{"num_key_value_heads": 6, "head_dim": 32, "vocab_size": 2030, "norm": "layernorm", "tie_word_embeddings": true, "init_std_up": 0.0234, "init_std_down": 0.00477, "dataset": "wikipedia_en"}
Each number is 50 + 12 x the weight over its row's rms, rounded and kept within 0 to 99. Layers, rows and columns count from 0. The size before them is the row's rms in percent of the matrix's.

# up: layer 3 MLP up, 768x192, rms 0.0879, rows 447-515, columns 48-95
# down: layer 3 MLP down (transposed), 768x192, rms 0.047, rows 447-515, columns 48-95
up447 102:71 32 73 54 53 62 52 40 43 70 55 39 46 61 42 54 36 52 31 47 45 48 79 62 61 34 31 77 58 43 24 54 49 53 34 46 08 47 29 58 52 57 57 64 37 46 56 33
down447 081:42 45 61 46 67 72 59 51 32 64 47 30 61 48 49 48 18 59 45 67 51 65 34 58 43 33 54 67 31 68 64 46 33 42 37 47 51 53 46 35 56 45 37 36 24 44 51 53
up448 105:85 52 38 42 41 53 52 39 37 56 55 57 49 19 59 32 16 61 49 41 40 53 58 42 67 44 53 57 52 60 49 70 49 45 51 03 56 52 61 50 55 52 60 18 60 36 53 22
down448 133:71 48 50 45 55 40 40 41 55 38 42 44 44 45 26 41 56 80 49 44 59 72 52 52 68 41 66 53 31 55 43 76 53 53 44 37 36 33 20 48 49 49 54 55 49 47 38 49
up449 118:58 32 75 54 66 71 26 38 42 60 63 43 44 72 37 43 67 53 35 59 46 56 70 67 36 32 59 62 54 54 47 51 68 53 53 49 14 38 54 59 56 48 43 50 46 60 43 33
down449 152:70 55 56 43 53 71 44 63 59 20 85 44 49 62 46 48 36 24 34 39 42 53 47 54 69 30 37 34 62 36 57 75 49 60 44 46 42 32 31 37 48 58 54 53 33 51 31 44
up450 100:65 49 64 57 42 58 55 42 60 46 57 42 42 55 48 42 39 58 34 49 49 52 72 65 60 40 45 87 68 49 50 51 43 51 40 38 47 54 27 82 48 58 51 49 47 54 47 39
down450 074:63 44 68 20 33 46 28 54 41 78 56 56 37 42 64 33 50 58 51 44 41 39 47 76 47 44 58 57 47 55 70 64 38 30 77 64 58 38 50 36 61 32 45 40 48 46 58 66
up451 112:52 44 63 40 65 30 31 43 35 69 86 46 52 57 36 32 84 36 43 44 52 41 70 60 50 38 41 52 90 53 44 68 52 51 49 46 41 34 48 63 41 58 58 38 34 61 41 53
down451 128:67 44 51 58 50 61 51 44 58 33 42 46 39 36 63 61 57 36 58 22 73 54 42 54 26 68 53 67 53 56 42 51 40 53 59 48 39 24 56 28 42 66 56 58 58 51 49 45
up452 099:73 35 60 58 34 61 42 45 40 63 65 41 48 57 47 49 33 59 31 47 53 53 70 65 69 36 41 67 69 56 42 48 46 59 42 33 39 50 27 56 48 68 69 46 35 54 52 49
down452 085:56 70 40 71 41 35 36 54 43 70 50 45 38 56 49 49 67 75 47 34 31 43 53 46 54 37 67 42 49 32 40 28 54 43 65 26 47 67 64 44 62 44 59 54 47 28 51 60
up453 098:65 36 68 69 44 61 30 51 36 64 64 42 42 68 39 42 32 57 19 46 51 53 63 77 50 54 46 67 68 54 17 61 55 55 46 27 48 42 28 67 52 55 60 45 40 56 35 45
down453 110:60 32 63 69 42 31 34 35 37 60 52 24 47 47 49 23 59 45 49 54 53 40 44 63 48 43 54 75 49 53 41 19 59 22 48 48 46 31 66 68 69 47 53 40 48 39 46 34
up454 100:69 46 63 52 35 64 44 42 47 55 52 40 50 45 42 50 50 57 30 33 48 55 70 61 65 42 41 75 65 40 43 39 48 52 40 33 41 50 20 66 49 75 55 48 40 47 58 54
down454 082:59 42 34 56 54 46 54 36 56 78 34 49 42 83 47 42 30 72 59 50 43 47 54 44 42 48 82 55 34 47 50 45 66 51 69 33 47 56 59 53 56 57 60 37 48 28 32 36
up455 095:54 38 55 62 28 62 43 49 49 62 60 42 43 49 48 59 40 67 30 40 59 65 52 55 55 42 25 76 57 56 49 55 64 45 49 43 48 58 34 61 60 65 64 38 26 41 47 52
down455 091:43 62 71 54 65 55 52 30 57 54 58 60 61 45 56 48 76 64 52 28 43 54 58 60 56 46 59 55 50 56 53 57 58 46 56 49 14 57 55 48 66 62 66 30 53 23 65 51
up456 093:64 41 56 62 42 70 36 43 61 54 44 35 43 45 53 51 39 63 33 55 53 44 57 66 55 45 56 89 53 38 48 43 44 49 48 41 54 32 37 64 49 75 54 47 42 47 37 30
down456 068:46 36 40 52 62 24 47 46 55 45 42 50 51 52 42 24 48 53 69 41 49 49 29 44 35 54 50 55 47 41 50 25 51 54 45 47 46 43 21 37 51 60 62 50 64 50 57 62
up457 100:53 54 41 56 43 62 62 57 43 62 47 54 44 48 39 59 46 55 46 53 39 66 55 37 54 61 43 57 52 45 54 53 54 47 51 40 62 87 37 36 32 40 54 50 47 51 56 53
down457 116:30 60 50 85 44 29 49 49 19 32 51 41 60 35 46 56 48 40 45 41 54 45 43 62 39 42 64 48 57 19 63 38 51 61 56 46 42 60 65 67 54 38 41 57 40 37 61 53
up458 095:59 56 63 43 57 49 39 41 53 51 67 60 47 50 45 36 51 59 33 39 42 46 72 55 67 33 66 67 45 53 39 30 49 39 45 39 44 56 41 65 42 65 58 55 55 65 41 46
down458 105:40 47 32 31 56 27 36 35 47 65 45 41 45 65 75 58 72 48 49 46 47 62 56 34 44 42 61 47 41 60 53 51 48 34 53 44 57 56 64 31 67 36 57 55 56 41 52 65
up459 096:54 42 60 66 48 49 39 40 47 51 42 36 51 49 37 48 39 70 33 28 43 55 71 57 66 44 46 72 56 50 42 35 50 42 42 38 45 44 31 58 48 62 52 47 33 39 51 45
down459 082:47 57 58 18 48 47 53 37 46 58 56 55 57 26 53 63 53 67 42 36 40 47 66 60 47 57 41 48 34 55 47 72 57 52 63 37 51 32 44 13 42 39 70 49 38 34 60 43
up460 093:68 32 60 57 57 44 52 38 49 63 42 43 48 63 47 54 28 44 23 54 29 45 80 57 51 36 49 78 48 55 37 57 51 70 35 47 31 68 21 61 51 55 62 40 49 61 47 33
down460 094:54 45 52 53 74 42 53 46 50 44 33 24 56 61 60 43 70 44 40 58 45 32 25 33 38 46 64 60 40 69 65 61 43 41 61 61 64 54 63 18 60 59 25 35 38 48 57 54
up461 084:58 41 66 55 49 53 51 49 52 51 56 47 55 48 39 48 39 57 30 43 55 43 58 65 48 36 33 63 69 54 50 85 41 63 44 33 30 47 16 74 57 70 50 38 46 39 43 36
down461 101:53 44 52 33 46 40 38 51 32 50 41 29 73 70 67 40 50 41 46 42 51 65 55 40 64 45 43 37 38 54 44 54 45 41 69 40 46 43 45 40 56 52 37 41 56 20 48 48
up462 114:59 55 44 41 66 65 60 56 52 72 40 40 43 49 57 44 49 72 56 16 51 63 57 50 35 68 51 44 56 41 63 54 72 44 40 43 66 84 49 56 38 55 49 61 52 57 55 51
down462 116:30 48 49 56 46 54 48 65 59 39 68 52 40 28 36 60 41 44 48 57 80 59 55 53 73 53 36 54 41 38 43 55 51 56 54 44 52 59 68 53 46 57 67 45 49 46 67 53
up463 103:69 47 62 69 38 67 48 46 45 66 57 40 44 47 38 52 42 63 31 47 52 53 64 64 68 50 47 81 62 47 38 42 49 50 38 39 35 47 26 68 53 65 52 43 38 51 47 43
down463 066:54 35 25 51 48 42 40 39 51 73 45 50 48 68 54 38 49 79 51 51 63 41 62 41 32 39 82 55 36 63 34 41 66 46 66 27 72 63 46 52 44 53 56 42 41 20 52 36
up464 094:63 41 63 71 43 64 53 44 42 63 53 40 47 59 39 50 39 64 34 47 53 61 64 63 59 44 44 81 60 44 36 43 47 48 38 43 28 49 30 70 49 63 57 54 43 55 44 36
down464 054:48 50 59 82 45 56 72 54 53 84 27 60 45 55 50 30 66 73 45 40 65 51 41 57 52 47 64 49 37 65 40 47 56 33 55 34 53 56 51 41 68 53 68 35 51 34 32 35
up465 096:57 48 64 35 54 57 40 44 54 56 60 39 44 54 45 52 73 50 31 28 59 46 59 69 72 46 52 65 50 43 63 70 64 40 60 39 60 44 59 53 61 54 64 38 45 59 42 53
down465 110:37 52 64 53 50 69 49 53 68 53 46 39 60 47 62 49 33 35 25 52 64 39 54 63 52 33 44 48 29 54 61 53 54 53 67 50 51 37 33 47 42 67 34 44 53 57 40 47
up466 122:64 40 64 66 64 56 48 39 39 54 58 48 55 59 52 33 41 44 44 45 46 37 70 62 56 40 48 57 59 57 48 60 39 54 48 56 08 37 59 59 63 50 59 39 49 46 54 29
down466 146:54 51 39 45 28 71 43 60 63 66 32 58 41 52 51 47 44 50 47 55 60 51 50 51 66 31 42 52 43 56 68 52 45 44 42 46 37 52 60 58 62 51 42 87 47 38 50 36
up467 109:60 47 47 53 71 62 15 39 29 78 48 38 46 50 47 46 58 43 44 55 48 63 67 58 61 61 58 60 59 55 65 75 54 57 50 48 28 48 55 52 67 40 50 49 42 65 51 38
down467 104:52 50 33 52 28 45 54 54 23 50 53 62 57 55 39 53 58 57 36 59 39 58 57 71 59 52 52 61 89 68 45 67 70 68 47 57 20 60 44 30 66 67 42 45 26 61 35 55
up468 095:63 51 69 74 34 61 43 54 62 61 58 50 42 47 32 54 58 69 26 42 56 59 64 60 69 49 41 60 84 44 47 48 41 44 43 38 41 48 21 66 62 55 64 50 46 65 53 31
down468 086:75 46 66 76 52 48 61 48 49 47 51 49 37 61 40 51 74 56 37 22 58 48 55 60 57 33 46 48 72 43 47 46 46 34 49 38 57 33 65 56 50 48 53 46 52 47 50 29
up469 103:61 56 63 61 35 54 41 45 39 44 73 61 49 74 32 44 55 56 42 46 64 39 65 74 41 67 53 69 26 63 51 73 51 36 49 56 58 58 30 56 53 49 57 55 23 62 31 46
down469 111:62 56 40 30 52 43 61 32 40 53 57 48 51 33 49 44 33 52 34 48 69 49 60 52 41 30 54 46 37 47 48 73 52 21 53 45 17 59 42 64 52 57 45 43 49 48 53 42
up470 106:62 47 69 84 40 54 50 39 52 43 76 49 48 44 34 42 62 61 24 32 37 55 57 70 41 30 32 59 73 54 37 61 49 29 40 46 36 60 23 66 42 56 55 40 43 52 43 40
down470 100:44 46 60 25 50 56 38 41 45 37 41 40 58 71 49 47 85 64 80 50 53 39 56 45 64 53 65 71 42 54 63 62 62 40 47 35 59 56 58 54 48 45 60 47 30 31 74 39
up471 094:51 39 53 32 36 65 70 60 43 54 31 55 40 58 55 73 49 60 52 57 46 51 59 55 62 59 40 62 45 27 57 35 53 49 35 37 67 74 23 43 45 47 61 55 30 65 56 46
down471 094:44 59 55 48 64 54 55 69 30 44 34 36 39 69 49 55 65 48 78 61 42 54 37 62 59 51 65 53 75 56 64 50 58 46 55 43 70 65 72 53 65 39 31 39 63 43 58 54
up472 099:78 51 65 57 49 58 56 47 42 60 43 41 47 74 57 46 58 65 52 38 26 49 65 60 61 42 43 74 52 51 39 51 49 57 46 35 23 54 41 53 60 59 62 55 42 49 44 30
down472 087:56 47 25 74 68 36 60 58 51 37 58 55 49 54 64 46 47 52 58 61 74 46 47 47 40 49 61 54 37 53 39 33 44 53 60 30 43 56 53 30 72 37 46 44 57 42 46 53
up473 075:55 54 55 57 55 48 69 46 32 68 49 58 48 47 38 39 37 51 44 55 42 31 61 45 46 66 43 66 29 61 47 51 52 39 40 45 52 51 37 49 45 48 55 34 50 61 49 30
down473 077:46 60 43 35 48 67 39 57 38 39 34 70 65 57 71 69 61 45 46 32 48 54 41 65 51 42 58 21 73 51 46 64 40 58 68 54 45 43 79 22 55 35 48 80 61 54 59 71
up474 097:74 54 54 67 35 48 49 32 45 71 46 43 50 53 46 53 42 64 46 35 40 47 76 62 61 42 43 70 66 55 49 54 46 55 38 32 40 51 42 65 59 64 56 45 34 46 52 41
down474 083:50 54 58 34 48 54 51 34 47 62 49 24 54 84 51 38 47 53 31 39 48 29 56 49 63 53 58 54 52 64 36 31 48 57 45 41 22 52 36 35 61 38 37 51 41 25 59 51
up475 098:76 45 61 71 46 55 51 45 47 61 54 38 50 47 44 60 42 63 31 44 54 58 65 67 55 41 48 71 58 49 42 58 52 54 39 43 33 48 25 69 57 71 63 52 32 53 45 44
down475 069:70 42 43 47 37 38 43 51 65 61 62 45 57 52 41 34 51 61 59 63 47 49 54 52 55 28 76 63 33 57 49 39 72 42 47 55 44 61 43 42 58 48 52 03 50 24 73 47
up476 081:62 56 55 58 52 52 52 41 45 67 53 44 43 44 33 56 41 60 31 41 40 56 56 61 52 56 58 89 54 40 49 47 51 54 22 40 47 65 36 75 55 64 70 33 43 51 50 64
down476 121:47 43 61 58 50 63 45 55 44 45 55 30 84 43 56 54 57 55 54 53 32 43 60 43 63 46 41 37 47 66 61 49 34 62 56 49 63 55 44 30 57 41 41 68 47 59 64 42
up477 116:59 46 66 68 49 68 56 45 59 51 67 51 39 21 56 37 43 47 56 52 41 41 42 55 63 49 45 45 60 38 36 41 29 50 26 31 51 40 37 52 46 57 58 57 53 47 62 56
down477 150:48 51 64 50 38 61 28 33 26 51 56 43 46 48 42 27 40 61 53 57 39 56 46 49 44 56 55 34 58 56 56 55 45 54 61 17 63 29 58 35 48 62 62 43 62 79 63 66
up478 098:66 45 63 72 34 53 50 44 54 57 56 37 44 46 40 56 43 63 33 47 45 53 67 61 61 48 42 77 61 46 43 51 47 47 35 42 38 59 23 66 45 72 58 51 43 53 49 46
down478 064:62 47 53 40 48 58 51 27 56 65 43 52 21 47 50 42 63 63 60 49 46 60 52 49 70 40 78 44 34 42 42 43 61 27 46 46 47 56 47 39 58 54 61 49 50 57 47 47
up479 101:67 41 58 57 50 60 50 50 48 53 53 30 54 53 35 52 39 55 43 48 42 50 66 70 64 50 44 62 74 51 28 45 45 51 39 45 22 47 41 57 53 64 53 58 41 28 48 34
down479 098:62 61 59 64 51 42 46 39 40 53 71 42 46 52 55 52 41 43 48 46 53 50 28 54 38 61 67 49 54 65 49 55 58 44 51 68 67 52 24 05 45 47 71 49 43 42 47 55
up480 094:67 44 65 71 39 58 44 61 55 52 58 36 46 36 41 50 39 64 24 41 57 61 67 57 57 39 41 74 51 47 47 51 40 47 36 39 22 53 10 68 43 60 55 44 39 48 43 50
down480 068:69 39 71 31 36 44 37 38 65 59 37 60 45 72 46 39 61 47 73 56 63 50 40 34 53 42 84 54 25 54 36 55 60 26 61 33 40 67 55 45 56 44 42 46 27 39 68 50
up481 098:68 50 67 70 40 58 38 38 45 58 50 39 49 52 48 45 44 63 28 39 48 56 63 68 59 43 49 88 69 61 31 56 41 50 44 45 31 53 29 73 55 73 59 48 37 54 43 47
down481 067:48 49 34 59 25 47 39 48 56 56 55 34 51 47 62 25 61 56 67 36 41 47 40 48 61 35 72 72 53 50 62 28 44 37 37 46 44 43 51 68 78 73 27 32 33 30 45 19
up482 104:67 47 68 68 33 63 42 42 57 58 55 42 46 51 42 54 37 61 26 45 45 58 65 60 65 36 42 77 67 49 38 47 43 46 45 28 28 43 33 60 53 64 57 47 34 44 47 30
down482 066:52 35 53 38 30 61 48 35 33 63 57 58 39 32 61 48 55 47 60 34 41 48 65 41 48 49 52 50 43 52 47 59 57 40 55 54 45 58 33 44 50 34 82 34 47 43 53 56
up483 103:48 52 28 32 66 52 46 53 45 62 36 23 49 49 58 41 53 69 46 37 45 56 54 44 37 54 54 59 38 55 49 40 31 51 55 49 40 48 52 70 53 52 48 38 44 64 50 67
down483 128:53 54 48 51 33 28 47 49 18 52 61 41 53 58 65 50 21 37 30 62 45 42 41 69 49 50 44 48 56 64 45 49 38 72 50 32 49 64 62 51 73 43 41 71 56 55 64 72
up484 094:63 36 57 54 52 40 55 23 48 27 57 43 52 42 45 50 63 74 35 37 75 46 55 64 43 47 54 64 48 33 59 51 49 74 55 36 40 41 50 61 55 65 67 35 43 44 58 61
down484 101:52 38 53 66 51 60 58 44 39 52 46 26 58 27 60 49 29 44 42 59 37 25 51 37 65 48 27 34 21 46 50 35 41 42 58 45 53 69 48 18 68 64 57 49 57 51 66 59
up485 096:73 46 56 70 38 61 49 40 40 53 43 31 57 54 30 61 40 53 35 38 45 50 61 69 69 49 43 71 64 44 37 40 54 45 38 50 41 49 25 65 48 76 56 59 38 63 44 41
down485 077:28 57 55 63 54 48 39 40 39 61 50 42 59 34 54 53 59 60 55 49 54 48 47 43 66 41 44 79 30 44 80 54 32 46 55 34 57 61 51 48 72 44 51 22 40 28 65 52
up486 094:82 47 69 63 46 57 49 41 39 55 60 34 50 50 44 51 55 58 40 43 59 48 59 67 59 46 41 66 60 59 33 64 60 50 34 39 29 45 35 76 43 72 53 57 42 50 35 38
down486 081:44 50 72 41 64 49 34 49 56 38 45 29 59 48 50 55 65 47 42 42 65 59 50 44 49 52 65 50 25 59 43 36 56 38 54 35 59 60 56 46 62 48 51 55 41 43 63 52
up487 096:51 41 61 51 41 67 27 35 54 64 59 41 45 35 54 41 56 79 26 44 58 57 60 47 65 53 54 60 43 46 56 47 51 66 49 29 65 48 46 71 52 65 66 56 59 42 51 57
down487 132:43 47 64 63 41 50 25 52 45 55 53 49 47 55 40 48 31 53 59 64 58 44 65 32 59 47 55 61 57 53 50 53 49 52 42 36 55 55 52 62 45 50 70 56 50 44 32 65
up488 097:70 45 70 54 52 61 52 48 50 53 58 34 43 56 48 45 45 64 26 47 40 51 71 64 55 50 41 73 67 52 33 61 36 54 45 42 26 60 14 58 49 57 51 51 39 44 42 53
down488 067:45 57 59 72 48 62 47 33 44 78 38 34 31 65 34 59 37 64 62 66 47 60 68 49 51 43 87 65 47 50 61 47 50 43 59 53 61 47 84 44 44 50 39 41 51 34 62 60
up489 099:79 46 64 64 47 61 53 56 52 58 52 33 54 49 36 51 44 60 30 44 46 47 62 58 62 42 46 73 64 38 37 43 38 56 40 49 30 55 24 71 60 55 60 55 43 54 51 38
down489 069:43 61 70 61 53 48 54 54 47 55 36 37 45 54 33 48 34 45 43 65 51 51 66 37 64 44 73 54 37 35 33 30 48 54 59 41 23 42 71 37 50 32 41 27 36 54 51 40
up490 103:63 58 48 46 30 54 46 49 43 46 47 58 52 67 48 48 78 68 50 55 61 42 57 35 43 72 45 51 47 48 28 48 50 56 53 37 30 47 28 56 45 68 47 33 61 55 46 44
down490 135:40 39 29 49 51 68 45 56 58 53 48 53 49 71 62 39 63 44 48 34 36 52 52 39 40 70 41 46 56 44 30 58 46 52 62 36 51 48 55 35 67 64 48 65 57 51 39 25
up491 115:61 44 47 43 69 66 35 45 31 67 46 30 52 72 60 50 62 56 38 56 40 52 57 79 57 29 72 57 48 34 57 50 39 75 53 52 03 53 38 55 65 65 53 43 56 52 38 40
down491 119:48 51 36 46 58 76 56 62 59 44 34 54 43 44 44 59 50 39 45 67 50 46 29 38 20 49 46 29 57 73 60 33 52 45 56 43 28 53 39 48 36 40 43 70 59 38 51 27
up492 109:48 48 42 69 47 62 67 59 63 65 59 45 46 51 32 43 25 60 38 44 42 47 52 63 42 50 60 51 57 55 46 47 64 47 37 34 47 61 37 54 44 54 65 40 34 61 38 42
down492 124:63 64 41 54 59 33 63 55 71 53 61 53 44 59 57 30 18 35 49 63 29 53 65 36 67 45 48 50 48 51 32 41 52 50 35 54 39 25 56 51 66 62 40 41 40 75 53 39
up493 086:56 36 59 46 30 37 45 43 44 38 52 55 62 58 53 47 27 73 40 39 48 56 76 59 55 49 45 72 52 62 57 72 81 63 44 44 52 37 36 60 51 75 68 28 39 64 52 64
down493 088:69 54 37 60 37 30 69 51 40 47 67 51 60 45 23 52 49 48 61 47 53 50 76 67 45 48 47 54 51 53 34 45 57 42 44 61 48 60 60 38 24 52 45 40 38 31 54 33
up494 101:65 41 61 70 35 50 47 39 59 57 69 35 57 52 40 50 44 48 24 34 38 62 68 52 67 35 40 76 66 40 44 62 33 41 45 31 25 38 33 67 52 52 57 54 40 43 42 53
down494 073:48 56 71 59 53 58 49 50 36 24 51 42 43 68 38 62 75 38 41 55 48 51 59 34 57 75 49 62 49 40 21 75 76 37 45 36 28 42 39 54 73 37 76 50 31 51 56 47
up495 096:55 45 50 71 54 60 50 30 44 48 76 40 54 58 43 43 51 52 27 40 46 50 64 68 56 36 55 81 54 48 35 56 51 52 46 48 39 47 33 69 61 60 56 45 23 45 43 52
down495 109:60 55 51 58 54 41 37 53 47 39 60 32 56 47 48 62 63 50 39 57 72 39 38 36 39 41 54 41 33 66 37 45 58 44 39 55 48 48 60 49 35 54 34 63 25 64 42 62
up496 104:79 54 66 56 39 61 45 43 49 58 52 38 53 54 43 49 48 59 40 34 30 51 53 75 71 33 50 64 50 45 49 65 50 59 49 39 38 48 39 66 56 77 59 55 40 52 43 43
down496 095:52 59 65 57 49 45 67 60 37 52 37 57 50 46 59 51 61 53 62 44 27 34 36 33 70 44 44 27 34 56 46 33 58 61 63 42 52 27 53 36 65 37 39 61 62 40 53 51
up497 093:65 43 53 47 42 63 57 44 58 57 70 37 51 49 43 48 40 66 33 30 41 62 54 68 47 50 44 66 74 63 47 59 62 57 39 46 32 47 24 80 52 74 67 36 41 51 35 44
down497 098:43 67 62 44 38 43 54 33 60 45 48 59 57 55 70 51 54 63 62 38 69 57 53 47 46 49 73 40 32 49 36 42 37 30 47 50 65 49 71 34 62 45 50 40 68 39 52 67
up498 100:67 39 52 63 43 53 47 45 43 71 58 41 57 44 42 53 34 64 32 32 56 58 63 70 72 38 43 76 64 59 42 46 38 50 44 39 44 45 36 62 59 59 68 45 35 50 43 50
down498 077:48 44 38 62 40 46 58 48 49 67 45 61 54 48 49 50 68 46 75 35 39 32 72 36 48 51 58 37 51 39 40 45 48 62 70 54 38 64 52 41 43 63 68 28 38 48 55 40
up499 099:70 47 69 85 43 49 50 35 45 64 52 29 51 47 45 52 40 59 30 48 24 45 74 65 74 32 43 68 59 51 42 58 43 56 44 37 31 58 46 65 49 71 68 42 34 48 43 47
down499 085:50 42 54 61 44 35 68 62 48 56 44 36 33 47 60 73 55 46 70 65 52 43 58 35 54 48 52 42 20 39 34 55 65 42 50 51 39 68 46 36 64 49 62 63 45 55 63 49
up500 099:73 51 63 60 38 49 44 32 37 58 55 51 45 51 38 42 53 56 39 47 46 57 66 56 59 51 60 79 65 34 48 47 47 53 40 35 21 39 38 59 58 75 55 45 49 42 49 36
down500 089:50 31 43 50 58 37 53 23 53 72 51 57 63 64 62 40 45 69 52 47 62 35 56 56 45 63 81 59 30 43 48 43 57 67 44 47 47 44 56 58 46 73 61 43 60 39 45 15
up501 088:54 44 50 61 48 48 31 21 37 65 31 39 43 56 48 57 52 55 36 45 43 49 60 73 69 41 59 70 46 47 36 50 55 67 52 51 45 38 36 68 57 64 58 32 52 43 35 49
down501 086:50 52 38 43 47 32 66 59 61 31 72 55 43 50 47 50 48 31 70 51 38 70 51 46 43 54 41 57 62 56 52 51 58 62 32 36 29 61 30 69 46 52 60 50 73 70 54 48
up502 099:74 38 62 62 49 59 62 52 34 62 60 48 41 71 38 46 51 65 47 41 25 62 58 73 54 45 30 45 72 44 45 83 53 47 54 41 43 59 43 59 51 49 95 25 53 63 42 51
down502 115:46 41 45 36 42 48 39 52 29 88 43 55 49 66 38 50 48 47 50 44 58 46 49 73 31 66 58 33 67 69 22 68 48 61 46 43 43 55 66 60 47 47 47 60 54 55 52 44
up503 085:75 51 56 49 35 65 33 51 43 50 50 35 56 50 56 57 51 56 51 38 50 69 55 73 72 38 56 53 52 37 26 32 64 59 46 41 36 56 31 57 71 69 54 54 48 52 54 76
down503 100:59 59 39 48 42 71 37 55 57 57 42 43 50 48 50 56 38 60 60 47 69 49 47 48 67 47 56 66 31 40 42 34 58 42 46 50 65 61 73 42 74 56 43 55 63 49 59 52
up504 102:72 47 61 64 41 62 50 47 49 58 57 44 49 54 48 50 37 65 31 46 45 57 64 62 56 40 47 79 61 51 38 44 47 51 35 34 37 48 31 61 62 67 62 46 43 47 46 43
down504 065:55 48 35 53 41 43 43 47 60 80 42 44 18 51 51 24 40 51 62 35 42 64 49 59 52 41 75 52 34 51 58 50 59 26 41 45 35 78 72 51 55 63 47 30 33 58 40 47
up505 100:73 47 61 60 49 55 44 42 43 58 61 46 49 61 46 51 49 64 38 43 48 58 77 62 61 44 58 83 53 51 47 53 52 50 40 37 26 37 30 68 56 76 50 55 32 46 45 44
down505 074:61 46 38 48 43 49 35 46 74 19 78 53 42 48 62 42 42 65 62 38 50 33 70 60 50 36 84 89 38 51 33 37 56 51 49 50 52 42 42 55 52 52 69 55 43 54 50 62
up506 089:64 47 55 61 31 62 46 35 51 53 53 43 45 48 51 59 32 60 35 42 45 61 62 71 65 45 53 74 62 49 45 46 49 56 33 31 27 41 21 65 59 67 64 48 41 57 41 44
down506 073:47 30 42 59 57 58 54 24 40 68 68 84 51 51 71 46 48 52 51 43 55 32 49 48 43 68 63 46 36 64 48 38 42 45 64 38 63 64 72 52 47 51 57 42 44 33 57 45
up507 098:59 40 64 63 30 67 51 57 56 58 48 36 47 42 50 47 39 72 32 45 31 59 69 63 63 48 41 75 54 51 36 48 44 55 35 52 30 61 20 60 58 69 64 34 24 43 50 37
down507 073:46 46 58 42 43 45 49 44 55 57 47 58 24 30 41 53 59 57 62 38 57 55 50 49 53 55 58 46 42 41 33 36 54 35 42 46 69 72 47 26 60 50 59 54 44 39 51 33
up508 106:73 47 64 50 45 42 68 32 42 34 70 40 57 57 46 44 39 51 42 33 33 56 76 55 58 60 44 50 75 34 57 65 48 62 43 22 30 40 48 46 58 70 55 30 43 33 49 47
down508 108:56 54 43 63 38 62 61 55 54 42 38 42 45 69 65 42 61 42 49 38 58 46 56 55 59 50 65 49 45 68 44 29 37 75 60 59 47 54 43 52 79 42 47 64 44 64 64 39
up509 104:68 43 78 53 32 47 33 37 49 59 58 42 51 41 36 40 59 57 37 31 51 49 58 67 62 46 38 67 66 61 40 53 28 39 44 49 53 52 36 70 50 61 50 55 41 54 46 54
down509 135:60 48 44 50 61 25 44 52 33 46 64 48 55 60 37 60 62 64 40 43 45 63 70 41 40 68 49 49 38 54 69 35 54 40 52 39 46 42 61 63 50 37 54 57 45 26 46 59
up510 101:63 51 69 63 35 55 43 31 42 43 60 45 53 70 40 52 40 60 25 52 49 49 53 63 57 43 56 79 50 34 33 51 61 50 50 47 48 36 42 66 56 50 65 42 45 50 40 42
down510 091:35 52 61 77 81 23 43 58 67 56 62 37 51 43 47 43 53 58 55 46 68 43 48 40 46 57 63 62 49 64 50 34 50 55 43 48 56 56 56 42 41 43 57 70 40 37 72 61
up511 099:59 48 67 81 43 60 37 45 54 50 67 21 51 45 48 54 46 73 36 44 54 67 59 68 64 46 54 75 54 49 54 49 42 45 44 33 45 53 50 63 52 62 59 45 40 26 25 41
down511 101:40 61 67 39 54 59 33 46 51 72 70 45 58 49 58 44 56 58 53 49 42 37 48 53 55 35 59 53 55 44 44 41 61 41 63 56 62 60 68 42 51 44 65 52 51 49 45 48
up512 098:76 38 65 70 44 55 55 42 42 49 57 42 50 59 43 56 34 59 32 55 42 58 66 49 65 38 40 78 61 44 35 43 35 39 41 29 22 44 28 77 46 45 58 45 47 58 44 35
down512 083:67 47 52 61 57 67 42 43 41 57 49 57 50 37 50 50 43 77 42 44 53 61 65 48 49 50 68 63 45 59 38 56 40 38 27 33 11 63 35 60 44 62 64 38 44 73 47 38
up513 095:65 53 58 63 59 53 42 36 46 67 54 43 42 46 50 49 44 54 28 40 36 51 63 58 52 41 51 69 61 49 38 61 51 57 42 35 35 47 34 79 54 64 70 46 43 61 40 35
down513 076:74 54 33 79 56 35 54 45 60 40 35 73 41 51 59 48 48 36 74 43 57 47 47 58 38 57 51 43 58 61 32 68 56 61 41 52 40 38 53 39 62 50 75 72 33 43 46 47
up514 095:66 41 64 57 35 61 46 36 43 57 55 47 53 63 41 53 50 64 24 40 50 55 56 62 66 52 59 79 55 42 43 35 48 42 49 38 25 30 23 72 57 72 49 51 42 43 49 41
down514 079:64 24 45 52 48 46 52 45 49 32 78 60 64 42 68 52 38 42 59 47 68 43 54 54 48 36 62 39 29 32 41 31 62 45 51 62 66 38 43 52 48 64 46 36 47 57 45 53
up515 089:52 51 65 70 37 46 43 40 56 60 69 48 52 35 41 44 43 68 29 37 46 58 57 66 62 49 42 71 55 46 47 42 45 47 49 44 35 46 32 68 54 61 51 46 45 36 36 42
down515 090:50 29 49 63 44 17 32 25 57 45 59 74 54 25 66 44 55 54 57 16 63 33 41 48 48 42 67 53 49 63 69 46 59 41 39 39 48 52 43 44 61 67 54 51 56 46 45 27